config.yaml
n_head: 4
d_mlp: 512
vocab_size: 540
init: "uniform"
init_std_down: 0.0
beta1: 0.9
lr_head: 0.00561
decay_fraction: 0.894
final_lr_fraction: 0.02
doc_mask: true
Each number is 500 + 25 x the weight over its row's rms, rounded and kept within 0 to 999. Layers, rows and columns count from 0. Numbers have three digits each. The size before them is the row's rms in percent of the matrix's.

# up: layer 2 MLP up, 512x128, rms 0.0702, rows 368-414, columns 64-127
# down: layer 2 MLP down (transposed), 512x128, rms 0.0444, rows 368-413, columns 64-127
up368 086:458479480466489512524475484505483481500520498494495561489496495461500483532523488542490482473451476480499522471544463477491497532516530505495515456543460493527509509494486501537519529489523514
down368 081:511464504504503520483514493499514557457498517553477470476539491547459519485469503463459483477484523486527530491470520510523539529497475504502506558496520496519508485489500532533488526482470510
up369 095:439502468513507501476516485532489471569505493480491478512489489538504458480477492542478504484465495516489472498512466507479509468513487530510525495503539506448545510476478504531456515494519493
down369 095:521499488485495506498492498521526493531519490535494501495502550532524498507530517504498498493451447521540491507535512471497472505472486564511473526470532519510541509493522505503501527496523487
up370 084:441513502534506498537517493531519503537500470527519485500492507516476454472469508459460536481492461521501492545519475511482537492466500517497485466474476517466527485474512456513511544481465480
down370 112:478515468513541519507533491515492486530526473511501504474474539482491479491548496479479519456471484479528474506533506486459519489500512507524485507511498488482530495458519473501482549497515483
up371 102:524481481484521502540538549537512483523513492515468481501477502496493474537509489493521541496512476537487453525512501510500498472475524489496517475470492503454504479456544479545469531500481471
down371 095:524489523488492534530517473511465562524518539515459488535534507489495503505449517501504504489519467517527505496500447489471522559494455487496478515475485496469519501502490466526449508493477532
up372 104:522463509537540493534520483498509460484500480482501530494509512468481522511553529481479482474520473455467491525504530488486524495452517488522451507513497516524460498480495473529477487498450493
down372 094:493484503496476505460494505510511513464477535490478478472448452460513508515476525478480492527504528448473507530499487508549522488526511527535534500500529485541486484483470505474475500496515502
up373 107:443445530485507477472523475544512506497499490484504491528527511500500487480523496513481468489502463511521487478481483506523525489506513508490502483481512490519504499463502521544475561519543493
down373 100:521477474517495524519534527566531561489498504544491480473520515509533491503493504523499495507486499541456542495484568504479502499477515509523473515529481467529448526477449478496467517476457532
up374 106:537521538548522473485505522492498536518536475542529491492465457499497479452528482455491478493459508501498535488544524484487543513469479476503529495453538521488475478485484492489476494475517487
down374 106:493553493541509483480451503517506482481461526495513515561503488449481516524484480535529504516559493499474476496495477506512476528554491495514463471506475513454519504520493524503499503483525512
up375 099:489515528509566471505508469534510463505494493466512537524494500472477505466549496510501448511517460463499517494512509430520512506495478529470468487525498504508465534448481505473478542503540494
down375 095:529481467548471515487500514506513497494480536494500484531524466472515517467490525510502495520446478510485556504475504529492524551526535489501433486503519502504476470502513515506485496501491485
up376 089:513476535501476485470506472499456472518523543472479501486520465489503511497489513499457529486524506472502493531559507459482487503448504473518527529523515529487514506522505519502493518486488539
down376 090:490522480546486458498526522503582508488530481486515518521475475552507522523486539460487510519478518468488481481530445512499486479529495517520498502492456508479504520483480503490496486511483481
up377 090:484490517516525475458533546520480500500490499538523515516495481480456520482510450481488502438481485552516521505508539519478518513483479498511472510517503525497529479494493478496499492478481472
down377 101:519512495473513510523471479478525484488501495511445493491524533514507497487483577533541468522507549457523516503491506486512507497515498542495463460490544444489465512472502492530494508527488495
up378 102:505490466513494530515519469514510470540535508481447522504501469487481520517524505472501488490514512474521532519520474456457513496501483534471513491529490499494496496538521516492485508518535491
down378 099:506514563505480503513584545512530492497520503518496533496488505526528483552526524501467524481488465545494548455509492490535518535524524491507467518496479518500497488447530492494493511521530497
up379 108:459551503483527538478545528512527468523519489506485445509491484526478463488460514427476491484474481505506498505521483514500526492468473518521536499456511527466509521464490480528516483489489490
down379 110:497517460500526537499462490508482461493510529540487537488479518474511508506526489544475486481460501513519516546520533472463492502519484490507518486481499507495535502519514508518554513505435456
up380 097:501476514524488475540486495512461511504482507472503526462485474512514517513523446499457462522482482485484506536494494465468493481505492513494536457489530513465491460520492469541484484465481505
down380 089:461493484452506487464509510519498500512524470517525475546519501503493530482501508516519579508505522500519466483468498494558512465505527456462515531498470489468522510496510485524479546534474505
up381 108:522520480477510515477516515531507483516536497465476499533505483482533482530501481564495487496544458508493517551487474483474531478496520474482446468476519513466499453489476502488532557493471491
down381 109:464494516494470505517501503481518488504489533486480433431513536482499508512520544470478514491490513486514540524535533506468466511543483492463505484485498480469481493504473479484530524534445517
up382 113:483481504541536520452490481499487512519538455468528507480480481522499444497497506506463495512483488584540502524487492486466489512428483495524527498487495507495562540497519497530506526528498503
down382 118:515475492483498502469511489497528501530540496486496514464527515543492461480484503516540508438511547528506465475483463515492537501498535495523460536539493469529527495467507501484511567527534499
up383 104:496480512465482489496499487528541519491508468540512474534513516490473495492468500472506475504496516469566476496509516508536518483504483494475484495449480532485515499500471504528492482484499472
down383 108:513496502487534496494533512440504514481493479466502463448504506531482480474528489518562510513488512484489481488483462446509498506512506494471488481508514502471543501455503506493495489536499486
up384 096:489483523488515529500515464482545482485505489454522518452528505524500482448522524471506505474486520492494510520492515465509508479461549508506493482509532531513506516454494449483506514489512471
down384 106:481525508529531535527509551483482504528489497501476470558496518451492470534492536520486498471527492544496563465507520544473486499513495476498478517473517468482468515504504495535519516490469500
up385 103:500471523523537453484487440518511513469531505427498576494516533520505469501556473484492509485448509514482528506515484505465497505479505512474444469453483488473504554479529482532517502497471506
down385 101:489490499480496508509524544512461523501466485507532506535493521425487482501525465451484519476507502517481520476507557519536542519504517497516509535514537487501491483492510509493519485501511514
up386 072:509499499518497550527499475538451489516528500520511530483484495492481477486532468514472482492508498479496488485548483465462492481488507501474446495504516514503539468512487484559476546530523483
down386 108:495519490518532521515514482524491497537557498505489534487483510504479481486529505491472486478492482487528483502555505497466518481478507511508475496496508491476532490471510473541450549501529473
up387 102:492514505537463474511530488550456492487547527503525444551497502506505495466531471522543484510494485487474525475504514489499485511501494503533489502502524480505468501507472466536509500503562535
down387 090:512511525482520497477535511504476491524501519443510521476531516493504512508511498603469516538507484482515481516521509500505493493459503500512533508492508539515501510515477502520496498536489461
up388 085:534511477483527457493487463505501487515507511451466531524530512458504483519491475500472497463472465477466479524526516528495489531540511484503498494550517485481508458507496516540502496514548494
down388 082:551501506511482489522494534480522491511485504517533484473510522520515532537498490545505499537479494531506514498491489455441559491471498485488509488491521533481483540512499497503523541493457521
up389 099:506507448517487499448528490483542524510504483491487538473516508451496460495550453491492477442495479515524508484483495501529494499532495466483462511503483496499507497458550476514472536447465504
down389 103:466494508494505446519486462509494497505512476502516523470477517552478533471493469487487473478557535500492488528512560494450474481493501485520526546561507531502530488504506526469519487520504502
up390 113:513506488506517551539493480531491475492534479472539538518520498502483502483502472529513485498476522490506482502514486498496518541508528462479470447476502512482524563515483477518485526474483494
down390 112:498467515515485503479521502529469528488519524502482481492501493485522493521513568535518514515474476497510516500479499518566475481520500494503572536537514434514483513541533477511464493514517525
up391 100:477521464526504534538485505544492504505495499496531471543496501475483485484496509530524497483546564496507511528492456509498509522517500507456467500503538523504473515500512478507492505515466432
down391 088:525460502528501483468497505496493493484478528494507495491489503474514512541534566530504512487489492544493479469481524489520501474479497466513463465510500467424526487544504502512502497487482501
up392 091:502530447521535552485521530510494504551537500478494479483465490549493526523478487541500533524493473469487498497515562476473489493434502494439466526515547508462516515494482472516498559503539511
down392 093:509494514511452448504500452523509535497529480485533463503503500481484520452496539459449471479535522469491443528525428509514446495501519543550457469515483486506496496506507496516512483504496492
up393 109:467536543526495518456556465534511498483567501476482543504529537474474474481509476509495481510476474510497491489519528493534523487475521471500527495512463509532537464469548474509523470455499500
down393 098:465506516456512499541469489455478529503485486490524519479460501512480528493488489459505457483503499515506576458503494506522547507515511466461493503527487516484567479491475523499570485508511503
up394 101:487490530495489506481532451504492520509489496479537489445466529527482476493538498482515462461538481510508506502494522471466507493461463522487510488481488541483500491532522486469505527510490492
down394 098:499523514459555494511472479516531481496486511501526448507483457512508525485443494492513515525526488490504506463539493474505495488541520492525494515467514564466514532475475501509482503523499467
up395 124:519521503484552558504468463517462533507530461524505534511487462494464505496481479461485490481497557521495456506525498482504544497496495529523528509462489499498523495462486485557476476487496458
down395 137:522545463493544542526482479517529485509509478536475537446478494545483541489458455474492490469519510486477500527480518487493500492477496492479533529510506510487485513496524469485548538497484485
up396 099:501472504475531490504505541467476486533503454527512474464449489494481481500490527489469521494537479468490500510554518522493517489488492473537549468490557524525501503526521511517518523471502528
down396 100:519476474527491507493500518520497491481503535473509500505531521533483496511523501496468478491477424512500516477446470525489543520497494490513513519470474436494448557535479528460490511471481489
up397 095:498499513523550498488525487495548474513516488478472529524545504527428473510556498469464512461482496529534477488512495455482515506491517458508498536493464512458477506503463463465499508486538525
down397 089:514479506520468492514521496517521477470529469546494462555509459507511516528486490520535490520502532516521452524451541496515482502560496517520465466499478509515533473501484509531485508520549482
up398 101:478506503545531487524489504525502484527483426513512516506442496451504514512470504487454521459514521488491453534532517511486485508521495454529518489491538501536534491510533507496506517476449485
down398 098:522489510493506495519536523491511518493490487455519476538471513527503514535504529546450481516558478569520525480519507509512506513485498476470526513507496470478489537475519508460482490511478538
up399 101:488519493475506550472481515498485526531516470483540465537482526516494478503562480497506491499518505470529454455469526514503543470514486522505479480470489475494487480516511495525497525482482487
down399 097:520494451495466473516514503470512501492480528534514520458517505495462532503494522478506510511474552455502497502504516484525483514545513484482512488463525515509518508501477521535479457490471467
up400 095:434545494462493513514496540498545488497515469495471473488514476533493496478480488512515488504468464576533477521493509481436473473459501501520535508478535493516531468475509506535482521500486510
down400 094:547512487520506496502508509547465454502492523501514471492527526524495479514516476509477450482535471501454533473434520522503483521526505527490501505471467488501515496508458515528481519503518508
up401 105:465462522466469511516512497473490479539536514512489469493489534515462491523509531473487450488511526494460470495506484450492504483485490539472521510537489507520539493513496500524471488500497489
down401 114:531495497526511495466471470492506472442486494536542501511504506560484527518471504482491559508511477459490556475556539490495502477493565515485483471487466508483505537520514510481479464500479469
up402 100:501533488473490548508499495505483552502535539510535522482489448502486506526458521453503533486523499516519518500504448530512537496515478558537498492471507484450484481435523477537509500510472479
down402 100:522463490473524516507474536477533465520486507507490508541489470488529500518551540530506483527491485471503479473508481491508508478508497487506510501490513530496542452538458495483448493504506503
up403 099:495495494485525494532534541524498502524527525559483510494466524510449535481487480477504538517512467508526473531505527498537483476488542511505510488440511498467544502501524498499509490466518493
down403 096:533533529516489526509512488456474503454498471472514487492496527479495536486474477478488518505500517491469527494524497487478520510514464504536475526495463567533498526463523514510522545529496499
up404 112:502528531539491523488562518528515458500526491498497542500490506489458528454547490507495508487491483462470495505509527464529494507479527529470478482478478515498510521492517463495487485473536482
down404 097:539480498554519478498529492521507516480548497494454520482502526448490515536507483528484450511509525479494537494517542521505533506490497496486480513510539485499510502504522462552460507465496492
up405 103:505502487508469481445536546484467457523525495522476494491485469488481511482498468504513493453550530508493503502501495482498471525496476497506482482514529537483509532524472514514480499524488493
down405 108:486482548450538470523518502492507482451495497494502519502500507477498472462496514462505513480502515500500459525522478527530528520461504510449481481470473478476492442475531524448489485446515499
up406 107:486519468509520550485465497509483504558478511527534485488462484477499436499497523477501555479503485535525467481523477484489499512526453532525490488488491537500502491519525478513466530524520509
down406 108:515518479501476505519496502475502527507484509483510522489485511486507486528500542497462516522500482502467493479495495511509522533481521524537490531515526488475503534490512472532532507534531525
up407 095:484518537471499502468509490498519506490494503509513553478507510535476496520443519467485487482549471501493489559513488488449549467479492503470528515457528503484500506499532445493506479520457481
down407 093:495515489512500465519451516497467507494535490526512519538462436491519514476530539497527501530519495530518555490491531481537485502540468486505503506513514505524528475507508491491505549535524481
up408 092:497467501488511523473500536487508500524494481533543512540493476543491465483496490454490483449464531479478450520543541467523511520440491509503524508519507489529525473471441480497516514523468486
down408 090:487508466432510519524541494467499492460493493489500483499520501514439525531463493527488533499513470507490511481494529494502529502498537495497521516486532486495485523527468488481512490476476471
up409 104:527529522496509501497505509540493523500523476463498487477472497472520494513526481511519526489512510527545520481496493455511525525486460529498518467496506528454542496480511514497527502520517496
down409 110:472440481452502512491524505494470531451475516485482505497472511522479502514523513476437473510460513495496478538474524565482505530517472502468539538483486498542463526499498465464499479445509500
up410 086:524495538500484497555514465530503492522492495502538473536448507527488478458470523477489520535532471500506509497537484529508503474478491523492489500424527501505465572509514482491505511487467479
down410 081:512487491501534519474510511452531460475453539461456467482524534482445481476499492496531479506523540453496482464481488521503514490494476517470547466533471463517521478533532512524505491502523489
up411 111:502536504533522491481476456539527506487534474479538558501525510472476493535517455475463506486490516463538498504489511514525527517533505510457464490461485479482547537473535479483491502456456514
down411 114:525533491482561529519513498498493509537517518535463491522495492498516498493522501563515464524509482469522514505486513490485480495474481541501563508475493477448501498526469460467499508528508509
up412 093:471485518503509453541515487514483485531510498471482500528476497530479510493509486488530496474471536507459487525478487492505494522523500511478526505549473499526516516495481546535475547503499490
down412 098:501485483499495496505506505476509500462495480542468492473498496535498466557463524468533516537532493502514487516517528521511505506507493507510526454452515519506502507516498520506438449486487517
up413 098:515533475541523481516494473554521481520483493494515484549494516483494462530500517499471462508531500494542519571514511475440502508524523461496451508478520500493502522472488509526471485505472483
down413 097:460519496488495491512510493509474530506513529530472514521477496483465480507509550543505506509471491486504466450479527568514542495520528494523486487526511494485467469527478495487522504471478479
up414 090:499516490497522507526474499514544507519508491457502491557507487481506519503464515521466509487479461527552453534533500491520506477502516510505479498501530500498519519502537457532531544510486469